python train.py --num_hidden_layers=12 --head_dim=32 --init_std_down=0.083 --optimizer="muon_hyperball" --beta1=0.95 --weight_decay=0.0 --warmup_steps=200 --final_lr_fraction=0.0 --batch_tokens=16384 --max_seq_len=256 --doc_mask=true --dataset="wikipedia_en"
Each number is 128 + 24 x the weight over its row's rms, rounded and kept within 0 to 255. Layers, rows and columns count from 0. The size above them is the row's rms in percent of the matrix's.

# layer 5 MLP down (transposed), 384x96, rms 0.0829, rows 190-225, columns 0-95
size [ 97  93  85  91  89 107 106 102  92  90 107  93 124  89 102 101  98 102  92  88  95 105  91  86 105 114  98 102  96  96 101  85  89  83  94  92]
[[105 140 129 138 116 170 127 154 107 177 131 115 150 152 113 115 126 115 144 139 133 137 163 107 147 154 144 106 111 127  84 142 133 110 155 176 136 134 151 129 135 132 145  84 136 110 109 153  95 134 101 122  90 108 109  70 143 141 162 143 139 118 138  63  88 134 106 112 136 118  93 144 137  71 132 145 123 145 139 111 132 166 117 117 102 118 133 141 138 124 170 158  86 137 159 182]
 [141 154  94 137 109 133 128 135  92 166 143 122 130 121 170 149 161 132 124  92 158  86 108 159  84  97 116 126 155 156  92 126 123  98 123 161 114 169 131 135 125 164 141 159 142 160 144 150 109 127 135 120 147 114 130 151 129  95 139 150 106 166 116 128 112 155 135 114 135  89 149  96 115 117 154 163 117 102 148 143 111 112 138 174 140  78 124 146 159 140 118 145  59 101 116 103]
 [140  86 113  64 147  84 170 142 151 112 156 140 175 116 134 123 140 112 144 169 139  85 117 143 160  91 130 110 154 132 160 109 124 157 142  99 127 141  94 137 108 126 124 122 110  79 162 134  83 147 165 130 104 104 150 156 126 143 128 140 134 111 122 116  97 142  91 116 133 150 132 192 128  86 145 159 124 110 135 113  94 134  99 133 160 153 107 128 125 139 122 101 141 127 135 110]
 [ 88 148 136 155 128 125 101  87  88 159 131 133 113 135 100 109 150 118 163 110 114 164 143 104 126 194 154 136 148 136 124 119 147 121  91 101 163 144 132 134 135 170 167 155 149 100 126 135 153 109 134 134 144 139  91 163  92 118 136 170  99 121 125 158 122 158 175  94 130 139 142 146 114 128 171 164 126 120  60 149 129 111 103 136 102 119  89 131 129 116 133 134 120 131 123  99]
 [136 125 129  95 157 128 154 133 118  75 133 106 112  96 121 154 113 111 126 142 110 129  87 154 137 149  97 130 187 127 119 102 142 107 108 123 150 144 123 100 145 155  89 145 131 128 122 171  92 162 118 117 113 190 133 161 105 177 107 132 101 148 144 119 145 131 102 124 158 119 108 161 116 161 167 113 117 156  97 122 132 104  95  96 137  97  83 109 168 140 151 121 132 133 109 154]
 [134 167 112 125 118 146 154 180 142 113 116 147  99 160 110 152 133 189 116 121 133 144  97 137 119  96  96 154 119  88 126 101  95 145 126 122 104 106 126 107 108  87 178 130 143 114 119 131 117 142 153 142 122 132 166 114 104 124 111 133 103 129 138 190 115 165 102 127 148 123 153  77 113 153 111 176 131  86 171 107 142 176 145 125 101 151 135 132 126 124 105 124 135 113  97 123]
 [180 129  90 172 171 138 109 150 158 104 119 144 135  81 119 146  79 160  89 178 129 148 134 137  97 154 119 144 164 165 140 124 140 120 157 125 118 113 126 140 123 143 116 141 132 102  85 147 120 111 180 120 131 120 128 136  92 119 153 142 136 112 128  99 127 161 118 137  89  90 126 147 104 118  95 135 164 112 136 100 135 122 114 102 114  83 145 128 105 138 131 119 182 104 148 152]
 [ 99 157 144 151 130 115 115 167 141 156 130 171 124 103 172  96 102 133 144  93 140 131 143 147  96 144 121 136 128 150  50  97 128 141 146 152 155 132 164 136 144 133 142 102 128 130 106 149 173 150 133 145 126 148 141 149 163 119 141 120  91 108 140 149 150 110 117 101 119  87 146 130  95 129 101 132  77 139 106 162  85 135 122 151 127 128  99  98 171 129 131  77 123 105 141 146]
 [131 137 119 113 133 134 131 121 152  93 155 134 148 149 105 155 128  91 145 126  80  95 127 142 126 120 140  82 127 113 119  97 129  88 156 136 106 120 104 147 117 158 183 163 107 104 181 149  98  93 166 137 149 154 117 138 100 120 178 113 111 144 134 158 131 161 103  94 132 117 146 107 111 133 134  91 140 130  97 126 151 137 156 122  84 158 142 109  87 114 179 143 101 117 147 108]
 [131 133 145 104 126 122 141 153 105 148 153 163 123 155 106 137 143  95 114 106  97 113 122  80 140 171 119 119 160 110 147 126 129  79 129 124 126 100  55 166 130 162  99 146 157 138  88 103 102 167 122  94 128 147 166 147 143 157 131 123 140 133 115 117 157 155  91 132 116 119  84 123 127 148 140 146 155 123 142 118 132 170 162 108 145 117 118  74 145 108 138 126 142  89  94 135]
 [ 98 134 105  99 156 145 132 130 160 102 146  81 134 128 127 137  68 103 159 182 135 141 113 163 140 133 116  95  96 131 154 106 124 137 102  92 155 138 154  85 123 112 148 112 135 150 128 176  74 145 117  70 135 144 128 138 101 127 134 132 150 131 112 108 127 115 140 127 139 176 102 115 103 118 147 138 143 101  99 130 134 126 144 127 138 176 142 150 107  86 151 150 162 136 127  88]
 [133 150 136 131  77 130 166 190 104 167  63 115 140 143 106 129 135  95 118 167 103 116 136 115 177 113 135 153 153 107 120 104 106 142 122  88 114 162 115 126 158 100 128 136 147  97 164 168 129 101 169 129 129 108 124 146 106 138 144 139  80 132 118 171 147 120 161 102 151 120 111 132 131 119 127 150 104 155 112  91 117 112 113 108 125 134 129 128 123  67 141 132 151 122 116 133]
 [133 157 120 158  99 125 120 121 118 157 118 120 133 105 165 111 151  98 130 102 127 153  75 118 113 165 154 115 165 119 128  87 147 138 135 127 116 123 146 115 132 128 162 124 188 141 130 121  86 151 104 164  87  92 119  98 122 166 119 147 132 109 176 137 132 130 105 100 107 140 146 193 117 113 102 162 113 121 155 116  90 106 110 126 106 150 130 133 128 117 106 134 134 118  76 176]
 [115 126 129 126 117 154 144 159  81 124 139 154 126 169 132 116 116  93 193 160 146 141 120 161  94 116 111 115 142 159 139 133 146 110 147 136 122 177 140 119 160 123 134 153 172  99  92 147 105 112  80 124 129 103 133 156 123 153 132  91 119 101 113 154 100  97 136 121 152 158  89  88 120 159 125  99 131 163 143 119 151 172 119 124 122 102 114  95 123 110 143  77 138 105 130 149]
 [127 129 113 111 131 123 121 191  96 108 165 151 125 121 147 138 160 130 131 171 123 161 128 126 107 152 136 166 151 149 133 146 137  90 134  96  94 123  61 122 129 130 139 112  99 163 102 114 137 146 129 147 155  74 116 102  76 164 119 125 129 113 141 126 118 164 131 132 131 143 129 155 138 134 126 154 122 105 135 128 127 128 124 162 150 111 122 122 133 127  74 100 118  50 146  90]
 [148  99 119 110 155  95 165 149 136 100 160 165 103  75 126 145 157  84 130 104 107  91 122 102 100 149 134 140 125 155 177 133 129 143 108 127 141 165 106 155 128 185 133 119 148  95 117 109 123 129 122 101 101 104 122 149 162 141 154 175 160 108 131  97 107 163 116 101 119 122  95 154 121 103 118 118 134  94 146 118 109 137 125 109 129 104 112 138 163 121 142 107 113 161 139 179]
 [123 149 135 140 102 114 149 161 102 143 125 113 175 102 152 141 105 131 115  93 145 169 147 153 118 117 105 121 128  53 155 132 147 127 126 146 120 142 190 113 117 122 151 119 166  90 119 123 124  79 108 126 151 128 104 161 112  99  95 104 160 133 117 140 114 107 131 113 139 132 147 169 152  92  99 146 105 154 146 129 132 129  95 143 130 137 110 158 143 116 162 107 125  57 116 130]
 [142 121 181 119 147 116 132  72 100  88 110 139 131 130 104  61 129  99 148 105 161 165 150 120 140  93 132 117 135 176 105 137 152 109 139 130 109 160 115 117 102 127 118 134 125 127 158 143 149 185 119 109 112 106 126 159 109 148 167 111 164 117 120 134 152 111 147 134 118 134 128 113 148  94 126 104 159 169 145 133 128  90  97 109  92 160 104 117 135 115 121  96 145 109 134  81]
 [117 127 149 165 168 144 103 158 111 174 142 158 148 117 109 103 141 138 119 129 142 116 109 140 120 167 120 118 134 114  86 157 133  95 131 143 160 138 122 119 142 145 111 105  90 158 134 149 122 163 132 173 146 108  93 168 136 129 150 167 142 151 118 172 118 127 111 100 114 129  83 106 136 132 134  91 134 135 138 148 117 114  40 136 139  76 118 134 137 113 129 129 133  69 127 124]
 [124 152 108 120 165 127 102 159 157 163 177 118 124 145 139 146 140 170  92 161 147 110 154  84 106 103 110 160  89 103 143  97 141 149 102 152 144 158 122 106 133 143 146 125  96 104 119 118 157 125 106 168 158 105 122 110 114 139 124 127 135 121 131 146 155 143  95 135 124 141  87  89  97 163  94 111 135 117 149 144 129  94 120 147  94 174 133  98 121 104 119  91 171 108 159 137]
 [117 142 137 127 117 119 200  92 121 160 127 166 127 185 147  87 145 115 154 120 124 132 119  94 113 162 168  93 130 127 110 129 115 130  61 138 115  69  96 126 108 157 169 140 146 126 180  85 148 141 130 150 112 135 117 153 113 138 156 153 127 104 128 108 120 120 127 110 157 136 127  91 113 161 141 123 126  97 146 169 114 111 122 126 139 123 143  90 110 115 124 124 103 118 110 127]
 [114 132  72 174 142 123 139  89 185 143 136 154 142 106 148 150 141 147 153 123 137 133 145 146 115  80 115 105 112  88 138  89 105  92 120 126 123 155 162 137 140 145 135 140  82 123 131 144 157 114 150 134 135 124 145 153 108 105 145 173 134 110 121 158 147 142 126 110  80  96 127 105  99 162 126 116 102 100 115 186 110 138 105 142  90 123 131  92 122 137 134 137 161 124 176 126]
 [130 119 121 124 141 167 118 127 115 121  49 129 128 148  80 136 188 161 104 109 118 142 115 126 131 164 122 102 138  98 104 144 130 124 126 123  99  97 163 131 124 100 139 134 143 121  93 107 161 170 151 129 116 114 134 109 107 109  88 190 125 127 174 113 166 101 159 131 127 138 124 137 136 114 138 149 131 142 100  90 100 105 124 119 104 152 129 121 113 115 143 174 131 108 181 110]
 [131 121 114 146 133 122 111 123  88 114 127 149  90 120 164 104  70 128 160 140 154 114 155 145 115  76 114 127  97 143 136 122 125 149 150 162 154 183  98  93 150 124 130 140 122 155 114 139 131 147 147 143  90 107 144 154 121 155 102 149 167  78 129 120  88 123 116 143 126  91 132 144 121 109 155 178 113 108 143 108 135  93 115 110 135 119 180 129 137 174 142 146 126 164 110  94]
 [101 154 101 122 109 161 136 147 138 119  92 145 103 145 138 137 149 132 146  84 110 149 116 125 102  80 139 103 118 152 147 155  94 136 118 179 102 174 121 156 124 158  93 133 121 136 141 109 117 148 103 122 192 139  95 106 107 123 132  99  72 123 139 166 148 144 128 132 157 120 137 130 140 111 126 105 170 146 141 125 141  96 116 126 157  66 158 126 124 143  86 103 154 127 123 151]
 [158 109 158 118 133 144 108  92 110 146 130 162 118  93 120 126 153 147 148 116 139 166 131 146  78 119  98 151 142 119 165 127 110 121  94 171 113 104 113 125  96  81 147 138 130 100 131 150 131 124 135 136 138 138 107 156 128 133 136 106 162 134 143 154 123 141 101  77 151 165 123 133 163 140  92 103 125  61 159 131  92  93 112 144 127 147 138  61 102 113 148 121 142 153 148 147]
 [109 107 122 163 147 125  81  90 115 112  96 132 105 126  77  88 126 176 150  77 151 107 145 131  89  90 158 130  95 142 146 113 141 138  94 137 123 146 138  82 148 104 119 119 121 109 124 103 146 160 136 139 156 140 167 128 121 117 105 133 158 142 137 124 145 134 140 167 110 181 145 164 127 126 164 113 173 127 135 143 121 110 108 146 128 160 106 114 156 145 111 173 127 156 108 102]
 [158 122  87 119 171  92 168  90 132 157 128 107 107  95 181  97 155  98 130 129 138 132 135 163 120 104 132 143 100 119 140 157  88 144 119 181 137 166 139 113 145  87 117 132 138 177 135 112  91 146  97 133  92 164  92 125 156  99 120 133 118 128 150 120 174 142 134 134 115 116 135 111 120 124 116 142 125 150 133 134 181 124 100 119  95 151 117 120 150 163 129 105  88 119 126 131]
 [118 136 129 127 135 123 125 102 167  91 140 120  92 107 109 128 157 140 109 115 106 106 130 121 127 112 140 104 113 118  90 146 158 110 135  94 159 127 143  89 157 157 126 148 138  90 136 108 136 112 173 121 112  70 171 113 164 179 161 135 155 136 111 103 179 123 121 149 123  88 109 145 120 157 130 121 191 145 130 158 112 115 130 138 104 129 150 136 124 112 132 120 131 160 186  88]
 [133 122 143 199 124 132 125 151 118 168 132 121 100  82 141 137 129 128 127 112 128 132 133 112 120 173 121 145 138 149 127 126 103 114  83 156 102 138 167 136  95 141 113 140  93 163 106 180 111 154 195 142 117 148 101 143 134  93  90 114 143 138 156  82 158 136 155 126 153 131 121 130 121 100 147 128 111 106 157  94 109 130 126 120  81  91 111 115 123 101 120 101  88 105 125 134]
 [107 100 122 152  86 164 156 129 184  87 129 132 105 113 124 123 117  64 145 142 108 148 125 122 119 123 175 138  95 118 114 137 168 123 165 118 119 106 119 146  78 111 116 149  89 118  96 150 168 124 138 160 154 137 114 121 131 139 125 132 135 138 109 116 119 103  96 110 158 138 140 158 107 167 125 173 127  81 120 147 110 151 132 113 163  94 114 145 161 165  96 115 132 155 119 134]
 [147  99  83  83 101 111 171 175 153 125 163  98 153 128 177  95 111 159 134 142 132 110 107 139 106  98 127 146 117 143 107 111 132 121 141 126 150 113 147  84 112 106 138  79  88 154 154 168 131 156 113 104 132 144 146 160 159 133 146 100 147 124 121 169 103 137 148 150 141 144 144 112 155 139 156 119 105  72 131 138 133  93 132  97 144 145 108 129 129 126 136 126 170 139  93 125]
 [111 115 119 116 135 111 127 158 121 164 164 131  85 141 119 151 152 159 104 123 101 153 112 143 120 118 167 169 133 153 143 153 132 145 155 149 123 129 150 122 100 111 148 153 163 107 126  74 130 117 144  86 154  97 103  94 116 118 103  91 100 160 125 156 133 182 121 105 129 111 158 130 168 115 173 101  94 157 107 135 114 146 133 114 142 111 128 155 131 124 131 119 190 124  80 131]
 [159  99 111  94 113 118 107 138 159 107 127 171 105 104 123  96 117  99 154 145 157 130 118 112 120 102 128 119 139 127  91 131 131 113 179 138 122 161 134 137 118 154  92 136 162 123 138 160 116 165 112 135 103 156 115 144 146 125 134 124 113 103  99 102 152 123 139 144 131 153 142 110 138  91  97  92 147 164  92 131  95 132 113 122 162 128 133 116 119 220 164 171 134 164  98 138]
 [132 143 150 157 155 115 134  55 152 131 156 125 137 155 136 145  93 147 153 138  85 133 134 124  92 117 122 128 150 102 116 175 136 142 133 131 133 146  96 160 111  85 124 149  96 149 125 147 108 166 130 145 140 112 103 160 160 134  92 108 123  68 107 114 112  88  94 109 157 137 111  59 111 114 142 131 128 163 115 125 115 154 133 136 114 160 125 120 129 133 149 111 116 111 176 118]
 [163 118 126 148 118 157 106 164 142 138 136 156 135 164 128  87  83 103 168 104 122 106 145  79  93 140  97 142 120 133 152 137 128 132 109 125 114 143 135 103 140 113 131  75 157  76 115 107 131 166  92 151 133 118 135 122 142 147 118 120  85 115 142 127 168 146 134 108 157 159 157 115 128 143 131 112  86  85 125 149 121 131  80 140 139 132 158  94 135 112 160 144 157 137 100 178]]
# layer 5 MLP up, 384x96, rms 0.083, rows 191-226, columns 0-95
size [ 98  83  91  94 105 109  99  93  96 109  93 102 100 100 100 104  93  98  97  96 103  94  90 107  98 103 103  91  96 109  92  90  92  96  89  97]
[[146  75 133 144 160 128 116 118 130 129 151 144  85 106 105 118 102 139 128 147 149 120 111 127 169 126 113 136 127  93  92 125 141 109 151 136 110 142 145 151 161 125 115 159 154  77 153 114 136 114 125 118 156 129 127 141 142 138 161 122 167 120 160  97 132 164 107 126 162 152 134 130 121 128  91 125 109 171 142  88 149  78 165 163  88 147  84  81 159 114 163 160 112 133 105 109]
 [126 153 185 137 148  60 116 103 155 110 126 106 132 109 151 142 129 122 161  94 156 159 142 127 131 158 114 136 129 114 174 143 147 131 126 112 118 107 113 118 140 140 105  94 146 117 117 130 118 106 128 134  94 112 162 157 174 141 121 151 122 168 113 119 130 164  97 120 105 116 115 161 133 111 127 113  66 125 112 131 149 168 132 129  74 132  91 125 162 126 110 136  84  97  95  94]
 [157 128 139 155 124 174 120 133 129 142  80 121 167 140 170 145 134 123 143 128 148  77 139 152 104  84 130 126 122 174 164 169 157 131 161 126 112 144 111 137 122 110 167 143 123 130 116 143 131 121 128 123  96 172 148 138 151 116 111 136 141 154 126 144 142 152 144  88 165  95 132 112 155 165  85 129 141 161 140 116 118 135 167 118 118 141 185 117 144 102 151 157 108 165 171 141]
 [125 114 150 140 139 113 113 119 115 149 119 133 139  99 166 133 121 101 109 166 120 119  70 128 182 134  89 153 135 120  88  89 143 148 151 149  97  84 129 159 117 128 115 121 129 162 118 162 130 108 135 162 148  93 110 137 128 113 138 144 100 159 139  96 124  63 119 126 146 142 130 167 161 111 124 107 106 130 138  99  88 120 146 108  97 144 175  89 118 120 141 125 108 139 181 146]
 [ 78 141 125 121 109 183 115 102 173 154 118 109 142 156 152 118 147 120  88 162 145 143 128 149 124 165 155 156 129 116 104  75 152 117 137 109 170  82 158 126 163 144 170 131 114 133 133 138 108 127 104 170 139 131 112 131 128 129 108 128 169 115 152 129 149 124 134 135 120 117 125 158 146 152 129 134 133  96  91 142  83 134 175 150 106 142 122 142 128 139 178 187 133 132 148 137]
 [105 116 157  97 109 167 110 106 158  84 105 120 162 144 138  96 100 147 102 107 156  69 111 101 151 157  97 195 144 152 120 157 112 111 180 139 156 140 149 158 150 139  69 150 140 127  95 124 152 132 140 131  93 119 130 127 114  95 119 156 114 128 127 102 128 133 138  93 140 111 101 118 129 132 101 129 133 126 109  99  93 134 151 124 148 123 161  99 128 146 134  95 133 105 104 135]
 [113 108 127 107 174 144 108 109 122 119 124 151  80 138 115 138 115 113  89  97 124  95 140 125 105 159 149 160 161 127  98 129 148 149 144 140 162 145 134 144 172 143  76 120 130 147 169 151 123 105 159 158 123 132 119  95 125  98 133 115 114 139 102 110 133 172  75  78 124 140 139 156 107  95 132  97 119 144 110  94 118 107 127 165 143 109 151 105 149 163 177 136 110 117 140 162]
 [100 130 142 133 149  96 118  93  67 162 116 142 139 134 113 140 101 131  98 117 155 137 180  88 131 108 141 146 140 113 138 140 147 143 100 156 128 112 147 105 161  82 103 123 122 166 129 108 133 107 145 102 102 132 132  94 137 131 143 159 131 120 121 108 144  78 139  79 125 160 125 126  83 146 122  94 117 130 131  56 121 171 131 138 130 103 135 139 112 162 118 159  91  94 115 130]
 [134 159 136 125 137 111 113 113 156 123 132 120 116 144 101 121 104 126 106 154 134 149 120  96 163 139 105 123 141  80 112 138 121 146 168 132 130  88 112 128 157 122  96 106 130 141 165  73 123  48 143 108 116 137 162  97 113 127 113 135 118 129  95 120 103 130 150 158 137 181 167 168 164 159  93 141 148 105 147 137 104  98 109 154 175 127 107 115 124  95 142 137 146 108 147 146]
 [152 146 144 163 139  98  84 130 162 176 116 128 130 125 127 119 163 178 126 105 106 147 106 110 133 121 109 152 142 133  78 111 133 128 119 146 126 148 153 173 140 138 112 181 174 135 146  99 174 142 111 140 157 121 138 118 133 131 120 122 164 178 146 124 137 105 140 159 115  83 130 111 140 121 168 119 109 154  94 115 102 150 116 171 139 139 146 125  99 149 114 135 105 148  71 141]
 [139 115 117 150 136 103 110 125 136 152 158 108 159 121 127 154  98 142 141 121 119 129 133 129 141 105 139 121 124 146 124  91 138 140 105 110 154 106 145  92 143 123 136 183 175 115 133 129 147 118 100 180 181 168 127 155 132 136 124 116 181  83 134 136 119 159 180  92 152 140 136 108 153 160 148  87 119 165 186 147 101 132 130 117 161 151 142 143 119 160 101 159 158 122 135 115]
 [111  65 147 109 122 123 116 120 117 148 106 142 179 128  80 150 150 103 114 156 151  98 145 107 115 104 150 131  84 127 124 118 130 111 109  89 127 113 115 151 127 149 150 130  85 127 133 146 162  82 139  95 121 181 116 147 113 115 107 127 109 154 114 119 136 142 111  98 119  90 148  92 149 119  92 149 144 143 151 124 185 145 123 103 180  93 133  83 121 134 142 101 146 138 132 121]
 [126 119 134 108 148  79 124 167 144 143  70 114  95  73 125 119 107 118 111 135  95  62 123 142 107 107 138 128  98 117 102  94 131 156 117  85 119  85 144 136 102  80 103 115 118 124 119 140 135 153 152 122 143 139  96 125 108 131 101 138 130 119 102 109 121 133  81 114  98 102 138 126 108 123 117 118 132 143 148 117  75 112 173 131  90 101 122 133 123  94 107 170 132  92 122 124]
 [140 118 152 101 140 102 130 165 164 113 117  98 155 112 139 117 102 155 128 108 111  94 128 199 125 143 148 146 138 119  88 107 100 167 133 160 123 150 110 121 121 126 129 153 118 100 118 119 154 137 131  69 121 160 138 151 121 124 129 176 171 137  92 111 137 127 133  68 114  91 117 124 134  83 128 121 127 132 110 157 104 135 141  88 120 145 115 159 127 104 130 136 117  86 186 120]
 [173 156 106  98 109 117  71 129 119 149 133 145 130 148 148 139 138  88 157 138 122 116 114 168 156 137 108 172 170 117 152 127 166 124 142 123 124 100  96 104 153  92 140 114 139 160 118 168 162 132 143 149 141 168 146 169 136 127 100 104 112 162 122 105 174 119  96 130 149 103 151 121 155  92 158 171 170 146 133 130 129 133 128 129 137  86 105 122 111 123 105 144 151 159 147 123]
 [187 126 114 117 127 130 136 134 156 163 106 130  83 149 129 117  53 134 133 149 130 120 139 130 116 130 115 129 134 157  72  96 118  91 124  81 134 142 104 116 114 102  67 120 143 145 170 139 150 121 146 126 121 110 108 134 176 168 121 161 156 118 128 155 109 153 140 117 109 131 125 131 100 109 118 145 142 127 151  94 133 132  99  84 137 159 144  77 103 140 110 146 128 130 152 157]
 [139 161 156 118 105 167 126 117 192 158 134 114 105 115 110 131 160 132  87 151 125 135 132 122 145 107 120 155 141 134 145 121 126 114 113 145 104 142 178 161 115 118 146  94 153 124 123 150 139 151 122 117  93 112  98 136 124 167 136 160 168 135 151 105  92 170 129 158  95 146  98 132 170  97 109 124 103 102 149 128 173 127 107 120 120 143 156 137 108 164 127 136 182  76 122 148]
 [140 129 126 113 130  87 157 131 147 151 101  98 136 147 167 160 122 154 120 159 147  83 107 118 179 104 125 154 141 153 150 128 109 131 149 110 111 105 120 144 132 118 124 133 158 154  99  92  78  83 143 173 120 159 158 156 122 125 121 163 126 130 112 119 144  87 141 126 115  66 163 167 135 128 132  99 134 125  97 163 110 121 135  89 120 120 150 114 126 110  83 147 157 156 155 133]
 [141  98 112 138 161 133 134 147 144 124 149 167 159 109 107 138 143 128 170 156 157 152 141 145 142  99  96 146 153 128 129 148 175 147 104 189 143 122 161 121 141 113 145 126 155 139 134 174 134 121 179 114 140 166 155 138 116 109 126 111 158 100 111 138 175 123 134 149  96 129 136  84 122 110 117 124 151 159 128 117 137 120 126 135 179 154 109 100 182 166 154 117 138 145 148  88]
 [181 152  83 116  69 130  95 144 146 129 151  96 184  94 102 159 149 128  95 135 127 119 105 140 127 118  82 125 126 137 148 122 153 131 156 104 154 145 192 117 157 119 131 136 121 120  89 151 108 134 148 134 141 110 146 128 118 103 121 150 120 149 119 171 123 152 126 123 121 155 149 141 144 138  97 142 139 158 142 114 143 151 165 123 125 170 157 157 131 159 139 102 129 127 192 133]
 [119 144 155 126 125 138  93  90 136 148 128  58 147 162 117 112 103 140 134 144 123  98  99 104 158 136 168 164 111 148 176 169  89 118 156 126 110 123 110 130 122 119 108 159 131 130  77 114 147 151 101 107 127 130 100 142 163 128  85 117 118 135 161 112 131 130 160 161 131  99 136 146 142 103 123 137 124 151 146  93 155 135 158 133 155 106  64 108 157 108 109 151 134 153 105 125]
 [112 135 131 123 148 126 142 139 116  94 132  99  91 168 130 165  85 185 166 161 142 132 131 152 128 105 143 121 134  84 147 135 123 170 121 146 121 162 143  96 113 138 122 121 111 138 112 156 169 122 133 123 115 155 153 156 126  85 142 117 145 134 132 116 110 125 141 150 105 102 168 123 117  91  56 118 102 130 101 144 127 140 125 117  59 137 145  94 116 135  98 116 102 146 120  82]
 [145 147 108 163 152 122 144 107 156 169  97 112 155 125  99 190 124 114 111 133 103 111 118  96 113 125 193 113 161 128 133 160 159  97 102 124 121 119 129 161 127 120 134 122 173 106 159 123 148 133 140 191 135 153 178 141  89 146 140 133 113 152 127 104 112 149 144 125 129 118 134 124 112 159 112 115 136 104 138 130 177 132 124 167 124 108 181 112 117  86 137 114 145  94 127 134]
 [147 103 125 100 108 100 114 126 101 159 107  94 112 107 124 106  94 111 100 106 149 141 144 131 109 121 111 146 138 132  78 104 137 101 122  59 110  83 135 145  90 113 135 119 145 100 105 152 120 115 127  94 146 144 155 139 126 139  96 130 144 142 133  93 113 141 103 111 109 140 160 136  88 100 115 131 110 136 123 119 141 176 169  79  92 119 152 128 107 165 133  80 145  82  99 118]
 [130 119 157  93 152 106 103 125 181  95 148 105 135 155 169 143 137 133 101  93 101 115 156 143 132 125 139 115 113 128 108 110 117 162 133 128 109 153 144 136 109 128 144 127 110  86  96 141 169 122 116 168 105 118 117  91 121 129 118 142 118 117 156 143 117 128 134 182 131  75 124  94 123  71 152 130 107 102 127 127 136 128 119 153  67 159 128 126  71 137  88 126  88  96 117 124]
 [ 97 109 108 130 138 144 111 127 171 135 158 111 125 104 136 163  85 121 142 156 143 133 155 116 129 133 121 137 155 125 122 119 100 113 148 125 125 136 146  88  92 142  93 106 166  74 148 143 135 141 140 122 125 146 105 178 156 132 135 152 111 128 118 126  81 167 117 148 182  85 124 126 148 141 123 132 118 118 136  92 162  82 118 182 173 116 144 144 136 101 140 108 156 106 168 167]
 [116 113 186 158 122 181 108 168 143 136 100 132 154 108  73 147 146 109 114 131  99 110 160  93  86 141 139 145 147 151 118 100 147 153 119 148 168 125 141 138 127 124 160 112 117 136 173 113 149 155 147 162 147 157 124 129 128 132 146 166 148 162 133 143 147 109  93  90  86 167 117 126 126  78 140 103 115 106 101 144 107 128 162 106 132 150 151 101 123 126 147 140 137 140 110 103]
 [109 106 202 157 120 144 124 117 130 156 117 133 141 150 152 151 128 132 133 130 161 173 123  92 107 112 138 123 117 120 118 151 153 136  97 139 124 117 140  83  84 134  94 116 140 118  86 152 150 137 114 132 119  88 110 112 149 165 151 157 183 122 156  96  79 107 115 125 142 150 105 106 141 108 108 159 127 114 133  92 159 189 103 137 155 103 110 132 127 157 137 120 132 113 125 163]
 [119 136 163  85 122 113 123 131  98 136 101  88 125 138 119 119 140 114 138 130  84 124 162 124 153 125 137 115 158 132 161  95 152 186 125 126 148 157 105 169 114 127 146  77 139 122 145 161 147 143 145 119 128 134 147 114  92 145 169 178 104 113 129 174 140 139 122 100 144  78 132 143 123  90 121 115 176 146  93 110 191 142 124 120 135 128 132 130 107  97 127 164 153 133 156 123]
 [153 157 167 140 136 123 119 105 121 146 112 147 163 145 101 130 145 170 127 132 117 107 132 114 144 152  77 131 140 110 107 130 132 151  99 139 126 184 155 152 172 117 151 126 119 159 119 123 151 109  90 150 118 149 119 118 109 115 129 115 115  79 145 120 144 108 144 141 147 133 137 109  99 118 148 167 172 130 171  96 115  80 155  92 104 129 157 129  89 120 171 134 122  82 135 181]
 [141 124 136 134 141 152 104 120  92 155 141 146 147 117 102 172 130 168 125 106 110 140 118 106 128 156  92 164 147 147 115 124 166 152 169 115 129 134 125 128 108 138 116 174 157  80 149 136 162 117 104 129 129 123 111 102 139 139 152 110 102 150  55 115  96 119 128 100 112  73 103 151 131 142 127 117 163 181 158  92 149 118 158 102 114 128 145 150 154  86 130 127 112 124 104 136]
 [123 131 120 124 163 102 141  84 109 152  98 140 133 115 179 114 152 161 103 115 110 113 131 139 149  73 144 166 148 161 112 162 147 125 113 107 137 139 143 134 103 165 112 110 127 142 141  94 189 116 136  69 105 106 113 104 143 114  77 142 132  89 114 159 169 126 112  91 113 106 136 138 103 136 114 112 128 131 119 164 133 110 128 158  99 126 142 130 160 147 110 118 130 128  69 109]
 [117 122 130 116 160 112 163 124 104 109 117 109 124 151 117 139 117 113 121 110 134 107 162 110 127 119 135  98 115  85 153 124 125 161  58 123 140 125 129  92 118 109 146 145 148 105 107 131 126 132 153 107 157 156  94 113 100 177  99 139 146 119 108 136 163 132  99 104 119 138  87  97 155 124 143 158  92 114 136  81 152 137 153 108 114 151  91 118  79 111 161 110 124 101  60 112]
 [126 122 142 104 151 166  91 105 141 112 156 129 153 133 135 152 119  77 131 126 132 137 142 147 183 126 130 114 135 102 130 154 142 125 113  81 160  69 140 165 100 160 120  92 124 144 110 156  98  77 124 124 160 146 114 122 114 117 141 132 109 126 134 106 161 117 161 123 123 162 148 115 177 169 149 162 141 135 122 164 132 149 124 155 149 130 164 168 174 137 132 168 120 142 150 135]
 [148 132 122 134 115 153 105 158 121 133 112 106 148  87 127 141 132 171 145 173 134 143 154 102 151 120 155 140 126 165 148 109 158 120  98 116 191  95 131  98 115 108 102 136 143  58 142 114  87 141 133 140 114 139 140 116 111 119 149 141 148 105 131 156 153 144 124 144 134  89 129 132 123 104 170 151 158 161 111 119 126  93 142 110 165 158 143 121 136 141 127 143  96 101 191 171]
 [121 133 112  79 168 125 107 164 107 146 151 108 152 108 147 132 136 113  66 173 136 107  79  95 125 139 108 107 144 121  92 132 155 114 157 151 126  95 139 103 135 141  97 173 134  85 104 131 142 112 158 117 156  92 144 161 108 106 143 172 109 117 135 116 149 144  91 149 155 136 125 137 137 142 120 138  92 106 134 159 139 120 174 137 155 100 142 121 142 138 152 141  99  88 110 151]]